Weights of a small GPT-style language model, trained from scratch on English Wikipedia: 92.5M parameters.
Each number is 128 + 24 x the weight over its row's rms, rounded and kept within 0 to 255. Layers, rows and columns count from 0. Numbers have three digits each. The size before them is the row's rms in percent of the matrix's.

# layer 4 attention key, 448x448, rms 0.0717, rows 115-127, columns 112-223
103:131133094120098121125137117138132150143129173112077076107151148128174174110091120138135139110118110134136105132146123115137127112108118122123140113128133162156128119124173079084056100110116117121139120147114067118096140140111149128115112185139098128169163138059135072168128144165096115132137145139111145114130129145137132142153136111122
104:096122157134104153118104092070117095089104107117103164094125140099141115114151149101132139123142131133089135148138081132119078105112113160084149135147099119159146172124149135135180133153131137114113088118075149088094135123145101147111129117118128081116145171133128117168135147099126118135141137080118164119107158117152118162127120142143
107:149145105114086092130118112106141122125127115103087097120143096139135093119099066117130105074122134132108109139165146162183165113157140119097148109109168144142101121166135141104124107138166190117081136096162099100110130181097109134105145115140141124118140141077128133118111111147150148151121129095152139143119151102179124082125138128121
093:070139105100152148116120123121132155116117135162115109186101110121165151132124132085098137153114152096145137158113159114121163163141125128083129142089147132118125116105133108113127136118157099104144126122157088117153129129167133162127128119110153164113096098088140099150153092139194161152091107150131139119080140153087114126138064110177
104:137137126100082159161082172128124176092108136097123095126114121160092149099129101136120150144147081098163130090101115132129124157179133151141142145147136144114103149114079117079140149093143135157094137142093162122127115117176126141151151140115143188108087130122124088153085150188085146119131152123133166121102133114093111153136134130095
100:151077079154137128127104101083125140083146128094125119086136135142175116124121117179114130132106128137135097102168120093103149128144138072138094116142135100178147157130082176130114175143104133129104131076095177091165123159169105117131077126140140104116149139113112156093111187112125102134104111153138136120126122171138165122166135106115
105:106131131118127126127153157096158116155119135094131131129153123143172123119166135101167111111193150132118118102177137119123179134102144123118162145143144142132142081166166118095159136155127135132179104103124111114119114153141123122134135184134132131099094127102140123172116138128124135148117145147122117105115175107144116161115159111112
100:155113151101143151138116136080094135146150097137119167098067134133146131129113098098138107152096158145115118106142131139133105150137080121137125142147153136098113122123108102138140101195100110133130093125138097113146098094106130079126133143092097095095146123115088117131158131144109138115155135117121138103161138123131092125122139091103
103:144154104115117092087100118172123143162115099118119165094146134120147165123135141107162113102112097144091155143125147112099102176102125133128090118130142153121094139116158133111102174152134084128093140136112146137131146127077129133152126162090111150167066108120130187111141105110157107100115085122140088113083169113140136131128141103128
099:136107117146120115146143122198141143121136133142119158099104105140077125166160142139138150054086132130137094126146117129130186177130100175155154117128117161149101136124110079139125119144096115130146125168117128141113151117153096129121162150129160141147136149092105151102139130131112121164117134117168103135121149112125086134134148155101
101:127118148160113140113107135102111116075116128122119099139104153107140077111136160151158130123142157151122145124155114129122094144114118128141097106136179089111091139112133106172125180161119178138129112130133079129128094132155110126111171140112163114124137145130113171178128064099097119108136144117141132161101098103106133103120116135072
098:145113127137091140082109120130110141116128133134135166141141146124137144143151116143170161092141134103135170096138162135125149126087136089114121127123120152087121127121155139091121133141149139141117166120128126075094113103124141136135121116139131103139133090192122133126132146116171170166106141120150101147074106154135105133085112126167
103:160125178148113113135138113103129174093111145098147113106143134140167096153096119100092136131178122109095167178117134125125119130131145108092137123109163172168155099134146092173089094091095164118114136119144135166109144137128120099116101129101086115149135142114168136102148155182148123126153081135152085134122129102156122127117138149115
# layer 4 attention query, 448x448, rms 0.0723, rows 116-127, columns 112-223
104:146121158129110182128140104161070141146147101063127125139072140104115131109141108145113142150113137143152161173165168153099119111172089135124109124141103130155121136133129122104067126095136116140165103126118136119074108100122104135188121176128138115137150105129122114159119129119098143149131153145113143138146130168137132144112118127125
105:080144139137174114120152152134111145185135131127110139114094153119105133151126144094129139176168175130137119098151112120096126160098166106090172151131165123159140088086145162142125110154146171141122137165157111116151167143154139163186144171106124104135106085106099088104161090122148127136160140132142100116150122126116120131103154130184
093:128092089107079132098163118143104133140093097174088166166109141150093154145121118134118086110168127135101096131131141123153101154137139098138116126123113124153169127089112152120143107131109125132107150121113143131100127075126125159118122101167083125098118150172143157126141115146117129145135129069115116121130145116174134123091131130137
102:113110127149115133136102148122142128147129107142130123124144137122108133122149110159120133125123175142113130089121105123136149127064108141138147077128153166115106124168154161155117144185154120117138115120118111149126136141138117133111125100129078138120162105136155123097150141076156099101127088132089095106142132115158076167167136108128
097:118127166118104157126167109121113168149173077119158182128172092137096128167156175084136164137148136097131125119130159148134142123144137146147148099138137085100145084138136116097134155127186104148140146125129068131106086149109157170125123124104148192122128139148120117120153126110128159125158164151102117117153128155144112154163106116184
105:162166102099137156163143129105174167111094116126130159114108172161112089145108087145070128135106138099124138108096116140089119171109121105127102133182102121153156127124133162112111110095154170129140097098140128147118121086115179160139100118093074111114111124118147104103154089129157160131115129144153116081156144094138117138156123131107
105:140134159104114132147157133168161111135117156141119107117123129151169112137117141087128123125133132106132135126100105147150124132107115166087116123163146167143122148112129130157122110159100144128092109165183195152114121129155140130119129123148177110149124141133123182140144104133139107144098099134196132151109181113190154169177141121076
102:129122106146076143176145178103083119111139170099157141100109101124148118145108124142131115153117155148095174170109121095100136120098157116098135115130172125156136094121114114139115126105135095144102158128124121096133154089101176118107087090112155105129101129152144148089108190137121123101131112117134118135143075076175149103112124110095
098:135139115159135140124121123098105128096123175115139128134077154093139141127119148088129128179127129125113151139112108155165073117140149159187119163119091127116111115164113125124126162126156112085122103094087114073096168128115165132155123099092142111143118117165100121105141146126185137129169150150126155123160153102137126109145111107136
106:142113133111175144136142150127157134089131147114116130113140150147117102104153145089118106128146136084122133153125113126152132113150137129134097150136132160162139150140122105099108111105120150085139144115142152152168105128172173146131094098187124156078144114098112091095146140129133131149192088125096106151160123112135171150140130124089
096:137123097141119136132158137094146130121103134095122081134124149120132078134139106129143089163124142123087160146165110117118135129118124108096119117144127092081125112132136121143136156162153167137123094119127142113111096162153137108133135084136163090147111120089128121119120085127112126154116147155139127089168147137146158126107102107129
108:148099142116135114162122138156112154104159138102118110132160120159118136108123130146123154113102113145119147132111128091113105158116119107151120115137140103145115136139140063144100112128113089133120150147111103187137153153113180127137125130153158110118128098149170146133144103078157128107104148118094124168142153090114191153107112103120
# layer 4 attention value, 448x448, rms 0.0716, rows 64-113, columns 112-223
103:139126122104071138145111077128096122132098138147145149126119149119125134146070097130129138079115147110119140120109144096104145139121117122160145123120085166131106125112074150138152134151160135161167136117118113117093086119085151089096116133121108148120133126107090119103129118102114137147141123110132118146151118113107100118126109142137
099:095131122146143162130115118148140150142156178101130122152125107155086119100149090125175166101135111103076133090173123085122152137132113138082177210103089103140124098097123109091117156136132177126142100129133111108101124185161141090099109110148153159123113146148145125145137141115113143117138147163202126122091098139099135151095132122099
101:142137136128125140126158096179191137091113088136176139153096127126160175120106122150084097124108108130105098064137149094134097126126122086147131155161109161096138134103121123115142108119128109162110113142079105122095140128152151106151117112117128120179119122092144146136155148137130137117162133134161134088135136117140154139141139149124
115:126159116130093125155150094126156147131120165096132139118144126148088114110149164092130114144115103123114103122114105123123139158112094145121124124099072125120108104109116112135093127077098121077110181171074140146132136108075104094146109125116144103089113120123105169124085115113112108144116152115133155108118127114113139147092086107134
107:100113126138138151172099147122141114124090144154120136136114070117109108119118119119105164132122117094091129115176141136167139159134104163109172128125105149180089144122149165083149159170108118122107100124148105138138135167150122126125128112131100139162114151115161132108153115136107139114137108142150136149107111115123139167145136119107
096:128134162088120121083131114089115161130145144131131143105172156117131144110125120120132106141065145098095103134102165105102111143120155129132154122109127130117145127133095118124136113101130111147148122116131149144172133143101112136078110085138116178141138160162147154116141111090113128136118131111147110109134137149118131172135108129122
103:143131153146100113113129127162110144124125189093109084148105126119154093138122134108114106136125146146104144138160134146076116107087135152120154113121146130090117142096157118144139161146102144111181153148157088109127126117126146106141118120115162142182109124106162121156095143167120144129123161101170172167134141134151140118133121152094
107:114161074152120143163083134122095170080129091150148121111101132126142116151144151102145090109158104147138127096138137104114111109139134127120155181173089135152112152091144136104152113123123141104115134122115142154133116147127166138123158136159113114147147129176165137109128140081099118107128162128130135101147129111107116117118144109092
104:146153162102145131155160103099126118123135129077116184148133135113118126128139137138116104133088106112103120156106113111093089153155141110150147147131125130135141148149126132141084105118127125074140149117120116181172146097152130096149121146094134132133118115121133125108122157104145141154160173142154104151166157113122111150139146097090
105:104151128134101140150149111092148131126174182167139126139114091129102137150140134119107126132120102163089148151116078107132183162084167120123110163144129139116109109104069103145165139119184148104158119133118118107123116110120150123137096139104140136078128122130127083108108141120130115140143112142133106109111151070142172127138139099086
118:080129154148132117117118132151131119150101127151102120110109160151183119128177139116141106135144170121143146181150168111130124145139152103076153159110151140098180083114124134151137108134141132129099138115140110104164109126159107180147127137120190095180105130083121120143128144133120171129145156090120113107114139142127159084156150123143
105:080108168172114087138093147136162146153132121157116123096164076164159163111118116159154105166125121134134105191117107137179143166124129162151122130141106152125109128140152119110141111138125150162139109114099154146110120156116116097081135115119131126115138151131115095158118092114136144090092076128164146109138103166168087163115124143146
112:100137077134095141094087116136134096140204110163127131115164155184146120135095121113120096118128143091098136129088097135106150145141116120123141104090148141101169125187106102129146130194180127130112130116109134112125155116123143093120137105138101166086134116137105134146100144164110125152107121111156141144112146154124128093105112139106
109:161139158112108134151152114147084169128125160117097164149161141113147118120134136149153092122100157178158142117139152111132105139142108074141110135150189112165129132165098110139121127125157127104150131123122132102163103055139118094119115164142133148137140131195180136128142143122153106108151100116131153133149154099111100141117118129119
106:140145118159125153137134151131103150120142146109087131096108120140104135091143138159134185101127121167125135144114156150122143132159130132097125108149114138136101149117111111144088135135130097102119121099144139151124139078130120135138126139170099154136105154096159114115167125113111128079149065107136190130089127136092120090112133146153
097:177105140143166129129147122122100130142120109119111155150078152107105081132119089150084110136170156154186179162155141132126152094129156136147092110118128132082125132126088101130176129122147162125156107129145113165154095129143101124142146112133156115119169136112131115158128110114072137135152145125110153130161137085113128130162120139142
115:142143130153145167170123123116128122148109123167114134146144152150129131109135092155142166169142136105095109163097132097134087096096119120125143152106128141094122139116184117106163175127083167117133102114136169129087179150106139116122141169136102120143169126152132103170110081134116129151117146143144099105120124121119086133096109127163
109:106152122143138113122164148134082069150144124137120124101102166145150179075159073151092121098119146100136112113068126103150113140116174145114076094124179122082149100107122156135180125118138079174129134155130109130116136116164106094130133171123172137147123161151119119103112142149103108138140137140097123124117151081110111114158089128115
111:139134156083137107139154125124113123120143141092082118166157141102113143138151135137146126146090114121123121150133166140100154124172133162129105105155077142102133110109170144150151143121131152079160116118125172124112125151161094168129136150122156138139146139073114102143136133126122163112126117083089087138130086146102116133166177153104
097:115148131145163143105148124120125159160095098133132146143145125125154118128170141118130121126126112141096109124177125103112128086145140122133160198107152150131132100152109123093105080154131142134135087113146155146099057142115138153119165123151148109161156137136168163100147148127099121141108120142151139136140113120142082141125142106098
099:112131175137141109056156171128154127121105128121148157122130161142134154140135150179115115163095097150143051112146125106110114150151136117131147131131128074139129144083142173109107122144139150091109118132143099090145143116140125123083143140164106102142097106120099110110137107144175163113124113130117060166150165155099117146089125134140
101:173121122142099111115150130120143143116123119170114155101148175139109131144078144082113130135154117101146139111081114093125149091112130116139119112166136136151157149122136121116148114107165119117116106122157132202194165141179116116091124136116107107101129161112125123115127090144124105131105110134134200175131151127161110101140156148135
104:151114154131099101083139086125147126223106135134101083170172137089169099121148115105163104151122124118161134173117148108144128107114139149108141110099149114114145145132174119177089168168138178144130094112165084155127156135070119112124117133131132087138123122121117159148100128186103100098137092116131115166078151128120122121088103109140
107:136116092130153109145105111110106095151103144139148121128106136132083123176113114107122132128132134105119100109127086099157138069126130161165178113132141115131099171105129129158141133122156086133132107176153137167165155125114117062100134156102164097135163107128126094104104110138145148130156164104160139122131146180113095144111157110149
103:127120160121126120104150154135103148139134136105147152070139105073086077109147190124149154117119141151155118161157130107162126140133155149143136113117143144153123149150106145119088180143108140171133140100179123086141134111114104094192137106148146142135184113089122138124127121170173145119155134145107113097177136139085093107143131120103
103:108116145108152132140118147102173142144198127134148174150142146115121128139130169138092091146117124122116117128130133132102115120127122098154133091145138169144146162129129152159134109105174149135120151128121137173081129112078166140132144125143147157120126142168088120102087083182108137127110120094110120117068118142094120105126069135126
097:149121165122155156091119173097121144130120132148088157164147149096120104155121128083153162109176164115141149095087150137148116179119089112105164151094084137136104128094121100122173139153164173137129148134140136076146098104154113142119129143147138104108079106133143126103091114105076134078154167138126096143160134132092161131168207096110
102:122161157173152167115097143066117105131136137143110089152118138106099151088120113125149113147134111141121148145132115120128114129130099125093130159144111131136122136104134153127082110122132148139123132110110072090115134128120120165096117129124121124111162131127141096141112114153131135151135142171170147115121141120112135097101148160137
104:162118088121115152112129142097146136119088132123139048149111135132118143105129086130113182174140169138109097080149145118170117111139117108156151136156095139125078150141178139110126134159141132135083126095105142150131122099136118077105155165107114120114133130109151147178106110154191143127098150135134094126111147119076157116054108155103
115:157141139116115127143130107141132162108138140137102161176124118126119186124126122138101117190113136108124134137131153139105118161174130146128112136095125131121151107148115130150158132162138128117134152111108123071121137110115097132154168127215113158117171116157145159106102150141156129148147122108118155140155137086118144105129135093136
098:080137152172104169065133173136149113152103060140117144133133155105150136104156148082152073140153119124077143114107115107092145139104175116100136162141141100089139128129163152106104104121111118158133158145148129086129102142161116132139097092114123114159167108145108081126149105189105154176109173175157121128150139120153159135123094131142
103:122111175093131174156083125145118128119124153139137120136131154153115154108112131128129122151154101143098168146127120145133140149122114121100133132136078103127097152112106144101116152088141120173108120111118141137175110130135138147138133117105163108119180134122160110112095147156126142103092079150156123142155120085141109139160136108108
104:124137139102125145131156146157095127142136150121162150123121143133107086160118155139159130072142144123152106133122117159131137101144137137155139128067170136161127157124136133120153114165115103132140128163149175120139131143120093065146129119094183118112141114156114138166095120172120157162134114109110142134162145120123127133160103141093
100:164160138143117120126137134144159104155128167107128074100153090153143160101086146167129147123128120150176157092191124119101145106085123114132131115166087092105120172163104133171118132141099108146137103128159099152133148119116127135085131103111128093148139104105110114109102077137103136111148111120091153157124141177131101154138124174135
105:105114121108146130138098152108114118111082143117096128105097131103097125149140139132143166100119120111129138095157145130099150122138129142129113071167133156123082112162120090141098118111156071063133113158116115130126140149131158096091119066161115090100134084125122134131128128141144151102110103133090115110130146143143129140101119129129
099:108119108129145104115175119141090110112142115090174159131127151126173066144153171115140133107165123152137160077198101085121121130155123119134150160096114122125146143147125138099112130155150140153165151140154123100117076117121118158118119103142180136165125098102151128125139164141117110143107172087075132119120110120168125145120127151121
106:139170140118142134122157116137171125094150124127099147128120139121128112116119149147149123183115135140106141080134159148076105099118135116079128108149114135108163087123138115131124150156129158139082119105115131151101120144184117184088168138169113167115119117136125166055154131110143132092167126142091146125145170167142133097139137098151
102:115139111115108136167115135129122083077117114124147101116118094145153110142083134121110162170110130102146150123153141084092125112116116136133158143134156108121138142118126124156154109103125160141137176148127140135128121125133140142121105152122136081121102138152125148089155151116153138100158146130142186114143159196175149147108100126117
111:100091137137097094158132102184118145136133117118110135130109146139102102111127135141124139141105150135158137144162131168093129117115097073111137139095109128101124120177139140117141099140132143090116117107150188135108135091099114159125129151145097121089141134153087153131162128136080085147131130133124109152124169146152163099132141139161
108:151128075128136148142138129154142105184110126119128114119161094146119143125114097126110172120121085116118097121148133147144137112121088127141171138154098095123112127122138110131126098101116099115127119116123111159138132190097153122107122108143114110125134126151118111164133127145118137119104119143131126147130108067137122142143114086101
108:118106090122134099093137139100140159124086130126117132130142116161122127113128141133123116143142064107098136098137124099098140091101164107093105138122126132120126097094155138107091081109101154148098125109126093094177166156165124113130139158140119119112134127156122169078133104171130118102102185140146115105136193132129130120100112137114
107:116123097126136141091065140134133121131113123132144146113128162157114099108121153137143115085164157141136137128124122122130120155092132096143138141128163127143155137091119133126118104184116130114116121158115210136180084177157129158112133082107112131152116134139135102085124114169091117137096102129123123096112128120089092115165139063114
104:086134126183099118143105112103157119159174125109105133124111147114148141130135127120152109154128108127133132140101109097101124205074138118129156089093129108137101097096115156083111111124127169144154137086131083134129143158174162127131119102134092095123133149111174118123119104095127128140141162095160158154153155155123125142132152105056
101:134083099126121129132113141161145149156108107168143096118147069116143099132136169161120138153119125123118165151135125164152135142128108126133164148169131130148123154094124135123141135091149099118113137147092134090120131155129151136140122131120135165177125104142092121160155130113113117109140115137121112116099123128132134146097115153146
100:149135176147096106145151144148153109127110115155106144142127121127099144190138115104135095133162108139108127102072139148107114106159165160139157099150101107104116111131153145153132166132117115139097140093143092134114140130107083120155125114122125139128152116122104130105080117159116139113139139123118162177107132139148124139113104065173
104:142128133169108157170156098148158127141182075148126141080174090109176178195121179118154104144160145131117151140105110109115146167142130127135107129130132132122126151133086150103143120095137203108127150113110115112083148144117151136125119134121138146133178116141135146097136112100152116114156140134109140156193116145135116102130153092116
107:150188157118119146124152172056087134134108123081121120165174098101113126076139161104114134109120141173133111160112106133105147109149141143116109086117100094109126134116121096133156174105106087143168143115135187132129106089160111140131169126162126181112144141127126083124159121145133155150128151118117099165120114123115125126126152120130
110:116097139195119114152082101119157161145136106114124107136141133147102087118124134108113096186135170113115152122119138146151143112111140107112124146115094109115107152140151136105129143177108162180153105118123144103121150153083080129073126111157107142140190111120093128146111082122065116133134134098157069162115135126080082116102135165141
104:110086163080147111145178114109094151152134151121132121139114132136139119081114150160138095104107149124150171110125077123144143154087127129120134148132184146153109141136130117150133155199093075127124133132136176105146092089130143108101098129094186160109128094125113090138182176089146093129122126169092129180116142117124157173138109103164
097:098147107141131121151125134114221163191118125136110152118139127114139101167096142101072075130143152111140132153133134120139107103154177095109101155125101129112129111129131121100126147136136117134097153114115090154142131154109141136106130164089126141145096132158141125124106104106113115139123194140132128165123094118152104139136138137123
# layer 4 attention output (transposed), 448x448, rms 0.07, rows 64-113, columns 112-223
102:094143095117137135123129141125148162120128130159117155106091121171151087152096110146090107106138131136157124152130091116165134143125135159122118129158120142116148153128167131136123120183169125091089114129103115131132113131120146139133139140148172130137167170151114117160093109106155129140184136167123137165157153114138098123103125154116
101:142124163192116129174131150073149102133118109131127108162148102091134106090173134121108143117136086112142102146127112117111132089141092133144104105156122105074097141158097132136079145134113177128106129115116109084131140126050117164128149129114129132139146140102156143149095143147114140108162121137096166120171094165119141114114129113110
101:146153100112097095120109102140144158178172101128148137179116186105123146186110136139133113121124137149116149118153129097103154122152121093115117148109101114144111119136118110142197085152134166106108113133107126108129162098105141199138157126112130174120088139135115161115115107142144136135156083120137108129138077104122132177128161143117
113:132117121133124085122126098169165107128094145116146107202130125105147162166111111086092161138096121136104147105143131104143112165130160142114067134142132155130096134139133138148118138111112122146114137134126107104140135124122172141127122113118166149079179143153128154092140075131112114126151160123118171165070139129148128175102116157123
102:114093151165132113121127163094088113150137131158175095147088162147124119107171124117142129103162090108127123111119112141114126146147139145168145108130098118125114114118099139070132139128091127129145141148126095098115103119155120122165133133076103156141122166143129083120151126151125121092124148136135125154145129087117116108106135158100
096:141138090154137135174139115074146139068164119111119121128151120155131146162130144152157127151162144098166085144084096134158121096117142125124081131131127158100145140119091146158151127128124114171091127112110119113136111106127135117150125171166124086114167122152171153110132137106159135106118099152122158133092166122087143141165142069088
102:154097131066134169125134152110147050167089147101154131115134116101103128108125130120087111122102144131085091070140140162122121102125089188127116137132145104102131087106129103148125110105087129130137122153096097138098161114111092112122106175118149119137130149158155099152103105151035065175153119152144136155156125141129121131125124144109
103:120143130124112128109113123144099112106146152119159124127109078125150140153146089097131114175109137147113143102130129090109122160086117065135138119137113132155110132114145172115146144126171111087135124100104107124120115103164112175136159173116110085109101176126137149131119155141127078087135132134134141146117121090103125100127145140154
105:113134085127133122121152087112143120116158109092107163137110153130132142152128163110067110117134128118153128095106092095118114153115120106153096124145127111142156088128155096107146113091148108114096137129088163104123160114142156136147113163087133135091116100125149151112122134088170093124123149146120152072115125059100167168125148069104
105:077109117121150126118146140110127148123135106154143138141120088113122084141119144130119095147159139074127148093124138173143137161119128133128111108144113145117114120144158096128105145108152079115116100147131048087148149123106170141084145158125104145136140141132127164095110127126117097137131166129128151106152139145116167150114138142095
113:149129145131121077138082166174141107154153080126120177116170128121102114140109113146116102136127163152068147114187100140136143088088128095134129137124118102103150131141135135082126136156123140141131086089154118116136095105086115133091123111111093079167081126111135125123139135124137120152116109121114141119158087175079126118141117166151
101:161141099098127146112062128146167128146130153150130069205131143109089141155128112155118148140087119097119115159098166141135150128122080130144177151099136167137130133096087150137145108135128127135110083140118152165114086173091141152151094140126150151114122148123067107131139144120109161182137100145132136079093126123122122078143098144123
111:099127090124168195174097105107119140162155173157127168120130112161118141104134107147117118161134114113126115126144093085078143131109155139158058152090155160167152096149127098131143152120087102108073117169119173124139121121141175135143097114127091121184132127153150092162130129117098142126107130141104108112126130138157104157167156078140
106:131138141174111114120148113114113154126139130130129135127118149147148165094118113130146125124144126138146126118103125128111127188133158120124102100157149126156149171123129146141118119138118098092110150172116143175129121176158133113151163132146153115100139107155134162088144158097130127136111144114089151079122166110130175107152095112107
104:153115125130114157117137132108101161151102135133136110074107162136130132116125167114110127085130100157119128138136141141134119139153075132112158128146125120199129109173111120139147091139111126164115119114140116153082116104102119100147146150126140121109125136115164090053145109167196155115103140162142116126126150110135185180073141119139
100:138138133079114099140157132120104156148102120146165110157129113147138149140140129119149134142104131140090061151157157129090134160101115139091114124143141113118114119148145149148104133127126119158138153083164162142140117100135091144085133092166151152174137130128105135144117111109116103195155112098126140136140114173172112133074071127095
115:097105117124126129101099129102150076153100125162101074118104100131109143190125132119146114150154111131122125158137146113166160103146118095106118121137105134106111167120125149103133147102132165145117168157109129136163151120141115132147148104129129121135137156150112131129121095162083115108113119096137141115095113158096125113127118107153
105:147147138145181131148107098087120123153117126163133122141113121164090110137128107079113161132126162114092115156103107074128146153092116160107121164133110106117132102144109128115165148209164133171121161133103162108125139132126124148141146096149145093084139145133116105148146136119123167131147162096121147181141112135156127141150094114109
108:159143134097109144094148108155108092138143108120148137112132142095154113144161158103102106171192146119097119148138151125154138109154143170142103127105092093152111104159118159165106144115136134132126101103176140168134132106116109090183124143133124150160140121113131120147179125143136112135197140163109142107105112119116133140139114147172
096:097134111123146133137104151130124131136150071142138133119113124114144191099149108132153144103129152144119110126124104105093116130120113137135100129117152107103151121101157162154133122131137164103109114101152149122136118133107122133136141139097133092134070132102166154126104113130150158130078115094142154134145093123108166095166113199156
103:114158134138061143145153156115134180137137137100127120145127142138129099114093141119128185154145073122121120119113125190100123105173093085151121123128124120128102138104142161135131132147146116141131162143084125110133109103101103126101144167094122154152119151093148113178147131136155145126149109135121089121144131139141159127107145127136
098:114086112075128112136135120094120114091106162103152121130145117168111167105151131091162110128134132177115137127121122130109112164126121129152124131125122113094159114143136104137095109097160132119138170089124104059148080137118120125130129179100106165126141115101117148133128143060129142119155130126139108118094161111117124173079142110135
105:108096145111168156105123139158114166103129135141132149148126142104137112139069135169144120122095133164122129121134137153136165139125154163121128185091131130088098129129145147091124108100084158117098129114148147180134116175087107148177087087112156125097117107099144146149170120103105147167121149117125118149048151106127101128156119160131
104:099124114151145125163120139138096121146147113110175132102080092130138128135123122122101135100092107164143159092119132131121155121107116134117134139107145138137147097113127109118126134146138120107133137122116128114161089104116153108169110096135122119125097154157124116167136106104141111117139152125142122112099127097172081141157120112117
105:091162145162147137119180148197099144147131135164155122126107150087116135146156150125117157110159120127131085133147154146102126153124137129098135125107148117199114105128147153141131110108117110112109116092101137152087149143157118144091163146105183140050113088186133164155141148131083133137115083134105128164150097116119161110148132129112
100:083143168131141123132166106127130187103113130110119155121143153114103129127114118134099099107132140140127111143140121124197130204147117120132084188106153094130148099136099094119148186148160140135153132131149153115122151105137136151100123125113150154112130183188127165166118148113146160116145162140125140110134125126123109143157111119137
103:121108135096123156075101118104143170105089098101172103148187116135142119096180100182099109138095132139120131130146141131117171144114185088134159140094154108158114160168126154120099154128121096132170142102152158146108136141153073156140167115168113098153158149128154112115139158134103107128128131125162122111170125102152149104144115161118
103:180136111158127114133123156142141126120146121132175103106121100160135089111126104113134107135120115121147171133087146120125179118120145103094135179167140125129112161115147122154111124096120128107094157124125114129123138181103069153149133148142144100152125098115113151088150107108123112127095140131135120162109148162155091135108138105075
105:105099125082160095116142113156170171111101144165159153118126129128145122159130110150162134119118104104110121104076138129147102124103156129097123121115124103133142125118128125101118137112121100139122119135097130195158114117120119109168092099117114186097157152143121135120187124157073116127110138124193109141074103164123108102153093146147
109:149145143138104144136159119130136187122126101151152164140146149107105149128131152169130117115122180100156164141123158122144120169167153179155079120130124099157130113152146164134123126122119123138129099102093107104134163093119131137115165109176181153151126142128118144145172124143161185124177109119111104141097136141091165118145102137123
098:137108145121111134090094160115164151158131155151129115157125157106141108140113098148126116136176131135108108152102157146098104088107145109136115105115103123107135098088105144109095105168155142127135123126075114119153156127067106112050190160073144091125117109137109098088087149137126099111123120110118129124170135140104077149147145146130
104:141143146140129161121125106153077171113117132140161103141110119121122114126137088129122153109138098117128136145065115116101128167094141114114178116143154136137108166146161105129134115127111124124104129109127164111142147132122070142163109120134117161130139167129138126134124136138124128141105115120117149166110158102166137143101119135095
107:113081141162109149158140115121121122163098104125079120114135161137150148136133163139134168156140170128152088167142128122131146160094110126106139131119161150137132099110144121117129106149061129130151129119143149114143107105141138142118135102121149113106149071137157110160142128104114101113153111117157122101098096113135086169131085159151
102:133082120165094160155121118104158145110080105151121090125081152121120137151131112139165111137081164144138113146096133141130138088130126127121155116132116133158121136114106116103120123146138132132175125167144101143134117104134098148103096135129155119159120106105074103174163110129110175144147157154139151113109115144177127139134121136152
108:101153161094165129146134122104156112088115150131153148100124162114152148095094125084154141140118116149170151129110159113136100155150118098131114121107142136160123133145072147125098101151134085117127179144142152149139138119132105090107157152134140156130124097094099093140132129108148114116106124112125143122129106117167139130114114095122
099:166147127152120122139144162148123135109146116104121128122128125091140133109137137131100142115090175138081135127104124147082125123128132124155103153172154091148158103110120128142109116177135140117167122149128154146140145126101124128150089080143100110120082121172156079158133140118169118133136122137161170114155114102109115157163144129106
103:159121139127119125110148119147140149098167159134137164124146159111116153118125135117117076136120080119117135168150139178134098158155132138144119155146150086157125108134105144180129126129168129137114133095159123145124132084128123179140130167130115120163106128119145150115092148139129133111133096104105134152101108168106102108150166068127
100:117101096142122146160110135103124099081142149133111111147104100137124161097115081084140111126147128183134172115163077142129101150147150080110130109133098118116117116100109124086081118125125115085117117135093126063126133143106148130130110146121098138135151124128140139116110129135145084109133119147107153181087122108124124166148152084121
110:127100116092112160152157139107143103115151178134165114120157129185152121157107138173155080093111098107149154118147134143127086104161149112125112089123093142119104120154143058145106151143059112140110139117141119134107126149142157127124135144092148108103145134134166104117104093115151110135142087169131097137085160100137126148085098154110
104:110131124137144105124099109129169110136099145141152056157091074163138132134161150093123161112103115130187098112117115111122137086117133102103125127129106154111109176109130147111137118072096157138130151186116093112143199112114117125084090115115110136152119175083138128127138131142155104151101141107164134151098118117124097113098129148168
108:140136141139158116131131162133124125118154111067143156169133097106101125120114145138153125132125131128148083118118140110111103076151143051133135113142088147092115130084144157121116133142155123168087117117099125081147114164134154102125158176132106168125139138107109133070142144148110147092107146142134119182117136129100121167126140068106
106:129170119099135128144123146132091143095091123114125145129128117125131100126119098156129159102147144069078151140138141154124157153115149143129110106156159181125123119141086121115169076127139119138200120121179176101134121117087114085106134093120109119152119160094088117112101161123113057160088115092130128108179132162161099104131106166135
102:184084101155130143131110131094124110111147080138126123142105143125117136133148078144118097125135101095111127141103145132119131129110171110110151143166130107157122142121118140072101158163174109166156129082125123105133125145108123146108150126085099138130131144110143148082078125127104125100118129137118153106082143131118127129120146063123
102:099129153136136114139113120163189175155134165137115151143123127130153115124131120168069110146132132093102158126125103167160141139149087128161130140098072128093091119101119101138120109118092101144102103164150123136106129167146119103133091114108140122138174133128104176156104114121149141160124123149130122144093108171111092082108120121100
102:125143146112127118130144132125176148149150112108147144119132120128178133112084122117049147092083148165119124170110158100095124128162091164139127092135113101121129140142147138087127131137108100131142166121122109099143150133135150145176142140142121116134134093105139130136155141071144171097143131112116135123109158078186149124105181168132
103:069084115104108131108144134133135153139142161139107122143106127149120161136103114124123104149159149104136132146136156148140120158155120146150077149122126142120157154127147156125121161101173120087149140098089115109146136174121123168121154093135123118116143179081121117126103146117124138126100107120129158132094105089126129118093124118135
104:164135095111087150124145118113143174134102158133124100119147181104126156119139133112135155113116113110141055095131176142156112125118120128105139139115161098114136125154136155131172122128130167154146116116124127118094129134151108106110190102116182107124112137109133153125139131121118166148091107122115156120204106145114122153108138140156
112:144157172099174140094107153180123121147108173133133076120112116130142113119094123139126071150136123088137108136128117118081126118098137135087126132147117130088095165131143190109137134134108131100060163150099135130108102119146122114172170164112116099164120102153128130144149110146087157110097155154132117129128159127114097131121148145193
102:051130116147125176139154146120180105122086135102079146162161153124133081122131143109118160117150103103180105134135114134138143138119097128144155123127108087123143128180137088160123091162113170173167143136158154110155101149133144128156128121105156088091125144150124129161135182134171194158129097150149097115124128128115139137150101114130
097:130123123125107125134104110139147169105109128125129117081111106134134094137100106115137067110125157113127148150124126123111128129099129101160155130115109112101099123136161138090153102109142130165131141162128095133153125137176110106113146134144145150157075132126137161136072164117159136141111157099139155089119161159132126124095118176105